{"d_model": 320, "d_mlp": 832, "rope_base": 500000.0, "bias": "none", "extras": ["capped logits"], "optimizer": "muon_variant", "lr": 0.0219, "lr_mult_down": 2.0, "lr_head": 0.00963, "warmup_steps": 0, "batch_tokens": 131072, "seq_len": 1024, "train_tokens": 520100000, "steps": 3969}
Each number is 500 + 50 x the weight over its row's rms, rounded and kept within 0 to 999. Layers, rows and columns count from 0. Numbers have three digits each. The size before them is the row's rms in percent of the matrix's.

# gate: layer 6 MLP gate, 832x320, rms 0.179, rows 366-420, columns 0-79
# up: layer 6 MLP up, 832x320, rms 0.186, rows 366-419, columns 0-79
# down: layer 6 MLP down (transposed), 832x320, rms 0.215, rows 366-419, columns 0-79
gate366 098:459514526631430509414588493472471538509480525490507519477487624470466512524494459504467542578540530499470550428437436500585491459547560455470417518499517486438547534465451517400483421531448472489583510438473512512592456521505500531538501556
up366 097:509407495499523501437475493445471549597471468526496459496525536463527474487614445531536419480529531576510507566488535576469461573561530506382504465456528502452508594472526528505437434599470435433624583452493410541490422550450472449557574537
down366 097:431493528482496540516479542549532412468562566483487477455509493552415545490540510489521516482415426512443480579566476469520407510392476590572515479523393508549434421474491529535516579462556555510501445563474556451508589449484554515495616485
gate367 097:594441476465439651524440491495472479513441520575471587527454449548507556440543584436500511416430519459478553534518448473497492624499472515570550464521539453456500510575482548599435566487542433432545488520478447559460537515504455510544549552
up367 095:566587489471466491483563496451512570525437554429451463513585567485397486441513587490452496511495515549501457523451517515544458547430533409508459537508441499480532456604536470474451527514560560447497506528614516474526619463583479512438516514
down367 095:489407506498516552537510498519563412470523465450565468474541434534506545438498500435550504477461510443477549535575464537486523430575502546460584391461510571524536490449406464530490379434509458450560481545439450478428441584457569507505539502
gate368 106:577536397561414433527562512486412516464555541468479437539494502484488616512524512504566515459420480533518505536448469523482532451586551461543513472503558485518506643571500485395485504402513508473442448531525444527566510490518518524477554425
up368 112:570456513486468543481481565526564582527475441461492506500518607444539442568550391513516531474507402436408562462486455518623505445510474504520510438513456577557487488399519441556579559493423553522515499442414531532440468579465447464526448520
down368 111:374579507443563505508464454396599458519370494548466522532469522552500476545528625502432478499538467527564513428455495488492512522420535553568414563471454425492559447515567574472551501572477524535524636528489451533446403491475494381565524439
gate369 101:442472494441589535442515498456556474565545389490413604550550502528447439426604494476499512456442395542530505446583401505468493521534454534542519523520420510536507448516475507505498450484494488505470478564549604468481529511526478632466531463
up369 099:467489449556550503507439364508556519490467533503570456507512482519546462562402512520563542528444583485474508492547421530487517406419455417489447542500476577486408540487509491407592495505547510516457468494488471533488464514636495459514512432
down369 099:491526522529507528408537513463412559548587419535482511467440487513449592502446514526534530468518485525482428518456538543476498574478479494521474546543487482485482499511499511486474481454495390541561514445440542535506484484522500473625531487
gate370 104:471488495555414540524444491413557523599489467464521498468515500542422518496527484577477463464394383422480468521501447551462553481434532399603563511635491496544524468547507463547546506494523433519516493613534503472536530486475545519556524455
up370 094:592482529422603504449506562553543453529538505458457480520485437472595519476496435443494527467525592584559510509500432456520488523563496528479442527406516531541494456449522563485591498547524562563562424477476516507427540521531490537499525450
down370 097:553529559575446533447527495513545535526497495504484547518521515515455449523491575501434467451395468417527479444492519508569476517472481424564480503513554499467478469454455480524460481516558498443504472517528455477601519480433454549529482531
gate371 101:412476483454463481562504433507453382518503415471537506397462452473436447511491441397475663543522460486465542426573534467543449567540476457506558572475545581566486424514428427563501513586541440428524505476484587522528503464474469533534548491
up371 092:420481545490492394461486630514533536428515559530437494522531591485488477468496478557476465477463464485515461576419413515458535529543522577492425535520447512494445516513492575472420501421481484533509491507527462486524522578490427395570425422
down371 099:516509549428519478588491392517409446508495477533462556424447483568519529473505480433492611509543475509480512476489515549517540526540465503471464535484583473562512442538531481516555557594580469440506483441487578515518440430490575539534490535
gate372 099:628475518552513508452564550508498424416496514624494504538510440643473547580391506499501416526522424495493383569536474490513512520443402548541477453448495522579523496399377482550571443590470506543509546549522463557520521581519461558504511498
up372 098:504460485465422561459462519473501517528527589515566475535560507468516492480563484525537520537460464462516497359541475574543513529509466442582567532462567581500519506461547425587461625493535479473451551450532453389458429526533546489461444534
down372 099:493485525556572551471560494550536503561466527516394527545498420554526503535393538566509530530543524478477482596525463462460554577517454549410575511503467457520554539514432620380534430554449574570507513511560513537418458490470461498526589432
gate373 103:445483499457408463515431528551510508453475468476524553586383578518516459521446558498509516526580512445480534453542492502479494486452478504515556466398412496462490537509447615505503567444520480486523496387493486547524477517540442663427386520
up373 100:483456517510524548507510402534543512532580555515497535362465542539509432485516422525489547478492501516507420438479512474482539583549521473498446443526567515501562590516563449493497473474557424550432525483513525485423489569539603491578486419
down373 102:538435533457565400437473619455484478499496446529403480518506579477510573568493512515510546523581446476487514433528475464515498466434446627481518462476458592513507520598459513466497501513466555446544410492511476483496503433436418507427511517
gate374 096:501450353502396440540540535445521395526585571493534469463499492470456587632559479529559472522565534494540525536447482572452454501457466418446411425413585512588554425515564523461512448494561468505425482484506478475488497469523483445513647457
up374 095:489365504476498492512498523389469448471538539511484422477488442417429562509470545495438455468512526417440496427532428514510499514475524504396445550469589456527478560432516504532478486475562632453508538577487547450483532467538510568405544596
down374 097:515615549533543527467537470578552585531422593512461500504534600560540451487496479447574529549528491525498545634448603546487458449545524528623529461489476570455428382498537476428540506540489439443506460474518476563552489468456495520488564469
gate375 103:537499511493608467523490515565559478454480446483448557441449470412538514527469480503539506490508502530434467453499528480558451508593425510467565416404553407497508428558502515450452537497434379634467431544405464535441561504444498463556489538
up375 107:490525469508507451521462482513530559515534592486471479456423531519499467516421553503513529547434525499515632507480459519416515605532576557452518518504541469595505481464540493463508495511527486538513544499517461471567444528495482480467429461
down375 106:575493585403506514481501494608400508499461545466573519461508442513567546449575454450556558479491545522461378466447539568558482453511533392491519478535426530456448501610562554520543596539486451521560488502539492464513566486524514543537493497
gate376 099:442423473520431395426474586590548469460610466452496531559410487502442474407548517534527406443518522594450459531608529518545432470523538474555606460501551437479494540515456482493558441485423465529538467503471420408453435463514417468477494542
up376 097:458451610489441503489500615501557510589543534475438484507569461426461532570545465546595447491521517478526478466569602519527457581451518513531413504580501510480510510439493482437543533455424504490427452471525623476504490470523535556539510442
down376 096:525533453530601512505478550507320479466563466491518436523501472471503441455471601566561578444481512441479527492501506607435489503558424418512507449519448495508601487529526502439500476511417474510495545528423477493439489546409454438450478483
gate377 102:497545482467481498471541458524630450506530506439468505489539451456443545549563503462603459471523530501522493445495551538551528437442466508519541570548472544546474489456599543540511594433504470445441597541534493587497514514528534517528412476
up377 100:515534475501463542456556539548470517438407580510455538515472473498452621449530577455337404486465600546530539513493414440428539463536543576416556439502470421542519456579473514470521483464559540598488481584542529514511555492499428517477456504
down377 098:516467517491536476517546509480541453540455468457475511477452605452490515582518422542619559437549495519481458453459541454561528494446511533595546510486510587427469485437473583524516561512501477427543531465505495553447492564535557509500475371
gate378 096:390421335503479523478413476522472518443497425478569458470513497562491529464581531553504573541463519511339503540494552493563540407491554496550511511525474487516516483428506514467592543538539466522446425487474558510460498561525467550469475486
up378 105:558587464525505548588469554524512549518453479497455539436603540526536574519567489562536517566477440555620451519522506482513458432415495423450489558543526529579512455499481499457450458599448543481385551581455420511525402479465476545487462448
down378 104:519500568542397491464540459563502461429483532521444452519491530457526456502434548515528445470501520513527467469504511461505477509538423552497430418439459473503438511518489495553550420552511485573562434495493613571479576603533558532418474578
gate379 094:428528480589455524442393633483462533536403519505392491480445545559520574526484472511463490578506496423486544396570553534530594385505545420483503515499457574552556587501475510552544521463544468526487559500525487551495547536542462526508585526
up379 098:531511503594465468447389549463540509535508439500462576456445502493454496423536535490551541515441456527488536470585502453468468498435454467513566607526483460470466510580551479510484487453517477584449394501560539497481487499546573454470547435
down379 094:481456505450458491512604566550473476464535630548545416496537402506516555587534431477514542463573501492504522509433487555521601551574545549484416497493517521517616527487498444554469479546414520441484650505463453556485512462597360506571478598
gate380 102:518496529481478531446538512552619513462448542535465446524530360543465462529520502584567532525482504439505514441565504535495434543453497574522490601470457489567541521452476491501441511492399580526473514531512499435415498587585514508483631455
up380 102:481470472480543487472541534476463429502536434430502521534528553466608499490539459466515456476440538582550453537533515427470481506482542663516396405519473519389473549565531611405414491483500499403408476482513491503435412480453560426482483380
down380 100:538466492492439457506412482487427518514521524518500506465473489483399494561504531541583479626535445450491436602548490462458530458514473436418433499475491488540512511488390433514479472505586525478614591604550466535581572520442503497532511490
gate381 091:462527452586488517510507453522578504516505517539590459592541478475516600514423492465467640531485472457478390481498517465443538490481502426435490491467543470388491450456554424466593530447499439438430496420393541470491466541510541475488683524
up381 094:450497524514466452554507550431484474517576545509605593442474475482523457603636381515510438535457583443566454505552498484465452513490465457562524432513478527540532444535378512557590544482461463566534531522476409519535570441468470518492429533
down381 093:497513400450526543414536469519521535443390540500404443556555602568506479416418556458463587496481465512534484506419516526540501469489556433409535497535482444373481593435618464452440508447545577463530455440524609482462498528524553528524505480
gate382 097:461455543476586517481606469575507502492527438501618466554563503468475464501468503559579544502485508435504449496534447520469548493497477455557564544462530516513500507466452492518561524494581490473528520365432472569484479426492514448569456437
up382 091:511521434491460518529449444587503442428527582559465552498411452516594493536420484499474484479394465537512609530476611503466457520507491399377469398520461547449484548542513551449501579442452525526477454481460534492440531557517589439546609544
down382 097:519531595398497501513478474442444429509577442471414567559492534455519432516519495446533557536510507502423502543556452568423535495473445602604499551494550471548581599439412434569474524442507411559517508565471495572540431466487569598445539560
gate383 104:491532481448430504467459432654504495521511537413459487510436474457503475473463550520495528549524437582491511509549535427536515595446449468524475522500501527454443476440537530401579546486515548370448425572490513495613478446446566494471521521
up383 097:518461480408422459523592514588495487517551558501610544582513473422515500433494498390491529481500508529485466501500533471569560522566504510457476547594519414419587532519524532470352567567565595516460479565568493562465550495564499510494513516
down383 100:550539592490459483523447501490451497573383475500428452462481426496523540509478546615491526502501529522474450453577501454464523407433608516554510483410481602595436539493510468546527372423485428477574597451506533387538509509468472462408499520
gate384 100:451456574462481543508460599484403509488447464480569491495524495514523472513561482436532545518480467483505624496476510551476454547435463538504456479481483466502576450625447486482477469493495486468528431484520499520387466513477465496532481581
up384 098:522504497489615493545408538549513511447478458400629559482411477447566537572462488462575521381515503442477522445529495540512544553539431558522480446473563470460487389537493508518635459512488469465468386467542533635509484497491504447468545474
down384 101:436476491554416490499513472595421523545476484545443472461489506532464505419426393435544468496532431564507499500595485532545513472516568469511512466584480555484467500387563519459474590475444467496500525487482561455516581462438426551478530521
gate385 101:558461512439483599418435574489572477499542412402487493541586419507387438532524467502468527501555531451507438444455505469619458425548487466494488601550527426490406420493573510491513442450549511482466482564505583595538530447438517546417497516
up385 096:441533489398495567496513445523544550548586481472497535487496506477497492489433486497519478442487500510475441540622553438487513515478506500504481513433513585511450597521486546460477521497508502477526516537528469544546441437458517544512656511
down385 102:529531496549424469549476576519504450462539516488548523590473438561424505440545527470458517550477492438504481525489472484482458513414445522537618490477396492379472440401595507460500458402460431521397504516494508515421490563485470517570513494
gate386 100:490567513481439544388535441564518447525454505559498455542484412571519523558491573501464430500456489500435552454471472503528432426505558494519589530517358490462444494492519504531559468541548507425457507529468479544431474584452484511451522447
up386 101:484461433544444559435454511535625509535560549519469543486571409546524475588494509528564472523514480449440489470479498490613455512488464539523549427518547534453538463457444585496444569560399572424446503469482569500522465646514437427473528481
down386 101:534525535399597445524465539503376543493453428478470547581491564562413560429482577526460567480512479505522475536576473430443527568469560457483477533476477460583509516580511545407448520488420456515508431477531509508596434482493530589574510469
gate387 100:524507535466529582536478475415475514445497489565527493489519521474504507489594449504519561546582503519561533569447479505540597469505506532565368562511566476485452437568476446551550463467489511452546461494477508433549636455533496412576457559
up387 097:542536606475469521490517514506481523546527471515509516380547500565588590543427498618485456477573478462527545502512395487565545532552549538551453490532510451499526519497467540543399391460537504522453491503470454433499526552444507511464435499
down387 099:488477433566454475419495539448395548450528541479442565519416497563524434433489506507559550426548506534482551520491494469481562540464483439429471447404455446624491518525477473436495561474457513516540548573550589564553497497600440479498494450
gate388 102:488523521509530571434418419550463487554541519400559430486468490546408458423489459411468450526536477629537464535467504478511580507525445527419587620477496434424542520551467487544488521449480502500453454518543480594488433512520394380469479571
up388 099:405517592473443514471598509541426483581492427455518442509521526470450419423477498450551496496497505560508523445470415552599499523482517458424521592519558471444543419481354503510513506495570493463511353502509492565530490565539518470414541504
down388 106:491489369485558428545468517458427499478540497519521589440506508479493570468470532499575501423547501461410572550457483511465508553515566551564545426538472550513410475432470460578548545443494411434442629420450480453542384569519610490534389506
gate389 104:447492506514570534515490503435453454514518524506518500548618538564510573476466504602490556483491519498504411480486559553547553404552568504474506566529508470534551621476451516539489501500471499456497524538513470523445546449538422497487376501
up389 105:521573508511540506535526457517479513572439412503487475533572582541491512477453462559530455512552440491515501551495425392468503459572538537601432478499561587460433498439496492589510563581491496522494455544527440494478509534558478517548497526
down389 104:531432484469499452492537438479412535429421498477524506515498454543534544519488533470479538358393538529501424595464539656497508556479551528474530528542448449557522533560480496502527450432481422562467544650618575535502606479508446564460601578
gate390 085:542495460501523548463543555517552439533589520600482435500468418503486465583416495452498465565460492407531406506531473534503446562530443430399502455447506570474590497526530550437516520485449545429399564511521514483494603551444433516539511553
up390 091:509494496505490417555508509585430416453531578546434518405440486523493519498526470516472508498510490519501552489489426489455498498482513454652473421476567492544526569582533444378472536478493473575517469539427505469456434478476516431493486422
down390 090:474525483509492564525533534508499580533469435524617495459554499514499532573516535505478463480493520387527547552490546493582469542499490442357571548524431501476513369420507590548577468556508477441538573484589524513560559496444474574483497491
gate391 092:468517550486477493466425497529496474457488417554547426401396384545478580411545443482597529427494436464514446499455447479529458498547509437483464432556501541532426475526572546499548466462549482528444519502537410493409504583515471468539512392
up391 094:510471576476496508549529465524428522443417512616522552458483484417454426473398513515522465475377519530527489447542475467455410503534489395496521426515519527476446502471483509522520547584491504556449506400556429567552522441419368462496505577
down391 093:542507450581543480531501547526590480570592546425508453560545488534478517551548544522460494549610492536477525466608510549504561528520457583556522573444495477506572520565497466371516547463475470339532479581434513525411498583530580566524565453
gate392 104:508552596457508508521456453477417487518439492436483444436481510432408464431434432519434423612475493512507411456497453435520485419496575526496490489512528471491494520458498441556488510507547536520536439586525522523473545565441451495508368374
up392 106:500505514483562493440447446495459485486441533475511565522516582473457452416587520447610532431497505492568483482536476453490525537490520520440524594487547629398431528491581529474485451531542465449448569455481498473478501447546503585399521565
down392 104:519434416515488587465470581476528515477468474524494539457446474501537608535426435553404479524472548570533566346566444517462379517512485543495485493454522410517599506487464499599541466432424511488568447579500498505483538580475502412517487405
gate393 103:381570513582510445556540479483532490482495433563532433595398554431517472549512453508477447505495476472449428453540464552519502555479490419512444450655472477482459508534503425507485480550500500455445506475541492524519560474535522562413497524
up393 102:475513535446542529409551537517511530533534551503644469471484505553336551478499466611626502429479429559456519483468558528402506415483474537455501564437493512470548501510445509459392493492487449465497446580600411488501547605473554502617436400
down393 104:537598528488546436582385536434550528483501494545469550565416457480537457550608533431457428484477566462484498448503483481630548443496504543501545537561523518449455531545539464591458503535446559569516480615568441460429561445549471506486392519
gate394 097:420494477560472469400479523537492469569589422491528394581472553456417459469456475527536518556506574440547513474435507495495493549498522446518503554445547437554489459450492432448505478515488538526577527455534395467564509451492466542494660440
up394 099:499467541509537525513340437502543446477574485440558489485559625546428565495574455492485546498476478493472524421630516582457603473515528470454519567536453456536456424499476573531599413485407460550511413446507489381491458537388496564500454396
down394 098:477563573496508460572596524453397494523461471553475521501401416465536564488457498549440447470500537664479496570462476523488453500457450524469476407492498526473532553540555522477542530454592471460501496516442518528461577543526546378486609550
gate395 100:505473472497482473444446431450499579550516505460551564461450508553510545469477528452562464488446445565519520521426502526492411539468465465548556521464468448491490560466529561424563482505533449507573450469529451575483518509458460424529440491
up395 104:439496489588482484481520489566458413567501507588505560464497451517449470524558529569543441585444486415430488508574550560561515563482450525459515471499393499452565497487580538531531577497543490492521543478494458482529485539465528560458608573
down395 103:508419509450544499525426495495529457450546484442555416500454483446556524518500446493506521422452470503606489437601501570447485383504528590464457486574504516505426499494454510512526503391413423458455446571597482582498504460488521521489465468
gate396 110:416486407546497522458523466501493455539511558548552524496503430549464443422538407482544535580485464528521463485535520468527466547461552512485422461493555552500551457582440556397481479467596547503439507602541457516396516591500511523490516580
up396 099:370456477536472475480538513600379505492424572589501460496501561473483555399491501513437457601439525555477346418579598465600536520524541521420515511500469481445482596507426502554564512551560533475549539502418483569485550455535463530513495563
down396 107:455567472493633483498500425517518546460520515572426543478520566512397513483424573465465616557549466516495469490476422534459486494391391552524539474538499498448569425390564428462560456562530471489507542499544486549467502449524414434501404458
gate397 095:584490578490474471422408512414493460483535452503568481467562363580583542552503474547517444424478541438493467517496493551423463481518540432552482604500471445547467572539524540461608447573474412460539516399565473535397511565537487384409417443
up397 095:553502483457528452478490517547528560533486591490461505529601546618437464470480537566538491530509518524531483465524461439553508417500484524548546565538508503520494529483432451481524452570517570455442463500492466419585484556411499515438527458
down397 098:490447507460555439459442506507503490451551479537515536500467510516522499538496548459455417548492462500520569489451517556463558548444530531470532504426607484434429541518489519493521452543443479512549485564506400541496422472557527414576484484
gate398 101:599421508478578562478610549415558571583505507517481537501543501495514498444624514608475464514569517452488449540506516531390484524534399543522455531516568432460510536447452511522499420458492536484477503471467462535496397535588458569492522515
up398 100:551487573421537552544510486485581479544500386494524477509556424430444464539552544490567444535565516513455481526600554570461467513488464438451505485475513424463504551506577499504475475541596523523549463437414443500445442497556501492519571462
down398 102:426559513576551403441463565552534515395527594482497496516414573519491530565476411523487576499424540487528507434516428532483499399500458468508518473506426461413501443548520450536541572567510509562430504541418565393557527462490479530538515522
gate399 101:590491493498564458503571487588488427537479575479558558363379512482423594462518493463513519408511521502452477566439525505651522491533385502548533445473498528480533590513523520393508427566556460542490539581529545425518450448488466428493545489
up399 093:526516524547466519430542492492497518603555534365460576446537415550435537526450534525513437501442477515559533530546541536521420585592548512493577499484404500449464521480465441555465602501480506519473495505509472485546422515524515485476524490
down399 095:481498503415460505550442495396537526434499486590550542561461535419613475530516417505495495500548511512472512474450509583529572495394475444490486533557527507529496483509538528478520443536597473502493507515587502496459513491447472532582459449
gate400 099:415504547476555458454506580559520477552505530477578452534480537485589528585467508627409468589504474501451500523495599487496574523503539455490473500444415527429400481545465465544426499421545468507460468438484524464466468428570435457573562565
up400 101:537384597597578551544537432507480494488426490466460506573610500443602492434490517507581413538604511473528470437527489525422493584524548522555448447497545484392575452550549566498415452525473520541538449482485502620561470501533475516550537535
down400 095:485568495412565491495457483510480411631553590516499506427460462434490454516493462449506519543419471540512558462487467549541490361440503522426602550510535485559447509500484509550536531505532462497467572649619482492405480420493506454539563424
gate401 101:440546498625548499551473492472461521499458492552494468505544574491531506600569539453494551498548489527427470511526479444489522560520507512462512417474517393457490429545591544579419459518512552488587546495512457517509457433569470500459510491
up401 099:361451412586537558530583531529516435482545471538477469472516475506476518509578506542445457438499571501603504481475507474486524469407473526437476570453556467426577531503471492547505450475506454460451549470540476551494510478623446486528536415
down401 100:554505501414475471487382499466453473522552500501529501480598477467468542593398429576449455490478434391492464496519523549523445481592542556559506505352533541549474522533441486453592526455556590464460453471497539531510440538505460539453549418
gate402 096:471410459426515516524507426493516471577485589512408512457473455465530465507489514456587382577482533483449480481497522618430518411444543507549524474483552566488538539388541389460535599491481546495401557477478469496523415510525513506481567495
up402 091:522586580513463507459497510511515592491457522535469545515493512450564509466479485493486609534547499490458534442487528355593481558475552594446522544464504489559504476523460529527461510624491533541587415512475502488487570476431529485422483464
down402 094:491450387431535534510503490459431482525535561504484526460526531473407506515425541525433413567472509530554487527469460560492448422538473467477514461503480496476459483502519454557516469392486556421476566438510500437553402527522518566543442602
gate403 097:491464578535527518535455544472536441443464464529466510443456503526517563421473514522576516498431537446471446590498553495468428499460455454522493533443538468501440462505463598442576529496545530493455507417474495547469543464473399478479540439
up403 096:521451414506545525544466468518491484472480494536545499519448454548474491474504581486489466552467431491545500528405523535441511511465582458567460538520478535523536532507474510498528591555499546423460548488441480548562513478509447533486573527
down403 092:486543523340508534490557520492437457506570440490435503392509486462454537477443448491509493532473495524467515477567476402503446472487449498408606480464544475578499546514511431414417452483513480581576537533458517453494426513533520407527465531
gate404 099:485567423588467489503495447448487571521483459483567515512494544515569516573486511500563525503479475460499531432544500457518510519516487510527470440439551478523518449462442446502533421478639557461550548570481444453486593535601520419488458475
up404 104:427539487491511590496532490461491511535469454519394497457501427500588504444633584498497474475561598479483528389497498513475477538551494600437464555472551511522466475450535565455627444500542566485490488513528506490447575512538408509458523433
down404 106:485470513516596501514469547530441498505489383459560512522581571473476443483462397459599471541484359429583554500570540529559570559427505546491546502540508461522566520560493378562525527485487552554493508497403509403493395560526573483631410550
gate405 096:467428494515401587542521490424490538538417452584512495445475377464513439463479551549647476526558586507501554444457382484510493543487524493448488473544606542486544487461534483502500478418506449462453468523594587530531516418466575482503474554
up405 093:599454521544444453534472523433401482538569461441401402646536498521410470491522424478531510439506553531436416553389538450545374543604537457544467549394547473505522447507405435526527509531476445543389484479602463437486525572510486545520552509
down405 096:516575368456505491423478493525543427491475484480489543499463464519575529611461536495445440530476467523514543465557425453500575517484503557474519545566412424535468547567566581484469522602447570583568525503371539574413535525440574496455444478
gate406 103:543478508535497480493493572430506506419503553466493670469529572598519440548485444515514484476529561472456551451391525488513567509474518431516517486481483486540539494533575517504528556512429458474451516513555447533469462365477445484536465513
up406 103:552518518478564409483487648528480513453435545434525574497536517509424489475480521534552528503578549484507468481408455359448575581418534448541454453467483619515476478497527523477456490557458567448486466585491611602496459489552505541535549544
down406 101:560451550539542487524479471470460504553571510487453490512517386504574365613432507433438433449454452528590467481572457484576490442512292456435524537500593442461557502541459469570552411481493545521546497470483373483421536447496486418492366534
gate407 086:441539468474417585543443404525490533535438425454539547525483551492496503463468387437473456553569563514476412489553543459577539484518524452512568550449513501571481507569531524448518576465474507426492422456456468548409461455444504457507520411
up407 090:431622487565511464464608518609501481434542430557603467513437557539514556507467425463551447414487461517438543412440493484513502487544510480514458538452513504549535519504524539414542495412443605497482482544564435505521580510473439473400472484
down407 093:486457555401541581484465549386479500511485592487419557469522462539456454448484566496423568460595479441481468586494533536401498469402445532560484555630503562417453508509499472496568423546553460472565480476406620525491379456556530534557632532
gate408 094:458461502525479504537539549464487558424474557559521445442532522555503523551456530510508431529475491524466506476484518476414507468448537481447584480451497466475512497505531525433465534517398581435485420452419441453624558477436486470512651431
up408 096:524440515490513521489512403537443563473492528565495535498512517481570452366500453379486554505493536586566469397490440444465505535443445624459566443519401491537466556485519480475516420431425478475486460535541545582451465511512456485493576557
down408 097:517503460544475505542540572489502461583508451515529499513460447488437522525482524545573492485463457445493522588493550517543527483647485433532408524491552500525525495584504507461478595475532533510482543472549543424475554503566456569527497455
gate409 099:594433512591537494393476362553503441571408534569511466440471462499459538535576476475481441457461593533464514537593447490530524461496467404469480405473488588404539573411496402577555526492450444528593516458400437533542520529480497516486528467
up409 093:541485477512406517567545484565516530501508526434580538456529570416454451487457509472429447550534479506546483584562504521580476414544438530534460512452435484591467411483495539459496438500503444408452464520502426523511525502557383551521494579
down409 098:493471505484631507394484482510520522480417514512488475477551521506613530499513483568536566445458591411518466455457472454462522488473589501436544423535532549488545560449458514603516620434507490501497521426448554515501547539514547497441469469
gate410 109:552511542479477515616458469538465473647497551503496506422463519532482455548465495477477548456509432479497551568445552575501445467438535462475439494542452484499469567554590519504543526544546508492452512485478543576482513527577579533479457483
up410 104:605505518575535410569540550605568464493526446493553533523475562549542505439499548532434500510436482564499569538483507569477474546545477414523453432579508441552533569545574452467480422510521489496483608448523560578536496455466503414508392486
down410 112:451535504477499504479460421568585406447604517494575422527450460520598570516506576554470367540421520497496461484518426485574499602443540584519535573487507422524480497465522443416543601532489418554467531539621478532606470509463428449508528473
gate411 105:547471483477480551491433532482386492537469471485549583505468541556526425368461524538400530503359443553517550471626484498484501535509486439511477457476463502482480471462440419477481567464538432488479431473522567613529437551500521475450464498
up411 104:475525515505544434503516427585578475452429558597472520460461513436409512566516468435578540498537607484483519524464534450480398447459512563470520480524561468539521512516541581503552481530493529451484478433437385489421474490490482465537495493
down411 109:453517525545514569459443513416419584563459515439478479479500421513557475469503482571474438527516486562565580506537509495552456470541509561534503537367469507466510414441510407523475504517497432491467405484497488554556489495540535515509439468
gate412 104:534427488557607485559521425555439519440569528530461567511448489542504550510563537607473512494494499555381617506542558451460575507579588504495601467479488483534439581482460499564529576497530546446519578494363566479515541474467466478464549456
up412 099:450520550481458490525495427546520408427518475550597453558529457503487485472449515498457466434509528471524525500392512457460465450556497454529455470581539471485528462532583472410469503427543499480502430498495542489438507478571486566464488443
down412 096:565460501526516530529523519548484583513578461517439596484490453424524437427541510486521523485504468520464510483503461500541503436511594506542606516374542420518454505487477506587493558534457527520592615643407398487583576544532528460514500607
gate413 100:532555486435491456508516569514577501527518517438555488431475573511457456511485510508500552469536476446598490427533456493483439450420463567497462451508464456490512479620524436515624534513407550473579489475525458443452503527467502503509478521
up413 100:498518500491508561458545557420526588524501440584470575515609506578480487455596416528462538539592500507529526513434503431477521618530429666513472527430503588522571467543549560502505508446506557498550451494531470505560501500536537472546430518
down413 098:476541455500489524483471498509486484471524511463528492564432480434538568554514493444558512552469471458481478504545492539567504459462563378493509480556520479457485535473484453530410486501486491542472577521488544557522487509534466467437572476
gate414 099:456550422548516461435534447462568519507529577597506518492450490505496466468456576498522492517514545579450617591474512470416430466542502551569504424417467498498507548479498373510541489533552461577561408562519596616535512504479483502507604535
up414 100:579464469532377543443500467543408453516459425463536521561524470472578513500537375545515465474373474477553478565515541496420427443556449536457495445523521555517563486452520544438603571498625473462453515486421481467563510521505537494481486458
down414 100:476511560466450454518459547525550505459495591549507527467552494531478525474505502419492461547557513551481517427412461498577551601490494535559543501459492508580409503474480450468445488565425579509586503555507511479494471447494431485490486454
gate415 097:466500497545469465474454498503427485533639564572432520539427549548502506467472463555519594480381449468532518531571422421510551512555509562537490467458487464495473469448497528435499396491530556537404515485508468495413458528619457442472507486
up415 097:454487521418489549522524532565524539379480404485490462485521536430604525475580554450496517425505466567541495462503511491406507513454549519512567446552607506513515448525544533586525557527415555411568442530473344568539521567534487521481523526
down415 098:551434477583489488407517427446496538499537636468485552598429486569466496471471453484543453560539496552521470565460506507552527472518468455497556586495394486456501586485545490473516546520521444564416502526449571514421500439521546468549486479
gate416 099:581518538504473502498450486487483470426520562498517611432567442535519528501470436521545467520477450505525511507448491528467453463543516629448532545389516551461541430521464540553567503519521486483579559486471538470539478558603524483501447492
up416 098:514519479460525457421449456426519506478475506413469513550500602573501454532477543448442517437514534439508500615464458462497440478509574480571431503575565431480510543504527511522501513391479514566422568567466518510448499441427425449458513573
down416 103:570507535427504481423537489517586560579477507547539540478483464454449474486501540469465552535492607587464530419558470450443530437573499579572461449487425512457423489504514484463514608474573454534614482465513530460509482539581563588543491510
gate417 098:533480477489552386577421418498446552445493443574444449478510475547477487508462499496569532550481449581471504621502513463479466510482449454475581462545433560656557588546409546475433410532426489493477490508540448520540515498477495469476478473
up417 099:546513541495544530516558529548498405571598502608566487494496504506523450457487552520499577535537525436395531478524589466561480551496465519506471476484434498423470527597423510400512479447551541445494507559479334480566457449566475441541541596
down417 100:448501496534461488468424502521556525491585448496457569430566485501538415524472483484508502492507450529442481477492489510400569502477607510437513555522462484467547513405541473507426539403493489547575517516433541502421538413470488503472515508
gate418 100:464506486433552503492492488497540489514517486481451551477575473545541512568513602628549592498553519501521548507428539556602554619431541459501480513460548548512529598570518553556485480526532502425518504588472548454485441457526455457577589492
up418 106:409460418489476533447535472442542522424552365457451585510496490499436611489491575423541388536528448516460570563556466550527507466491509510411474539523586506492563528558520506489507507500492513543581611511560489479535475543504468572479504551
down418 103:490534497505574443555557479465495477597462594471535427553483552544503450505484449516477493575515610534509392457573539443529433477478470557512566503514516443537516545377502405468425517412434452544505419546418475528500517527473457518468568528
gate419 101:478483467563585511551545520439397538474567482538480463489595488422569465472527587525455468465530512497483529545512501364500492468500496457480538508500462476519494488431471498500524540519547517451522477453552441552527481492483490440484462427
up419 098:557465512485574584478502599429461509434519523591511614540586405502501428541495456461486513531439553388407600460497528520557589460484510499637462520537435501545566511465541520539546518478510488395525490480421505588519442449414433498538575501
down419 102:548447478454485538503469477545590451514475489498538451516540498492417506465470444466613469571577487587441439554475504483554466538508522568440407432470494495478525501515505498443425455599483491525452567469509506527514557550502543520504436531
gate420 101:491456481574503491458567443532486536459541495436353489446517491547465530501481558572479371482473498562413415565472436528572437434559429457521496458468536527446540558474480476552501518531485550475623490505441427516457527518534393408572489449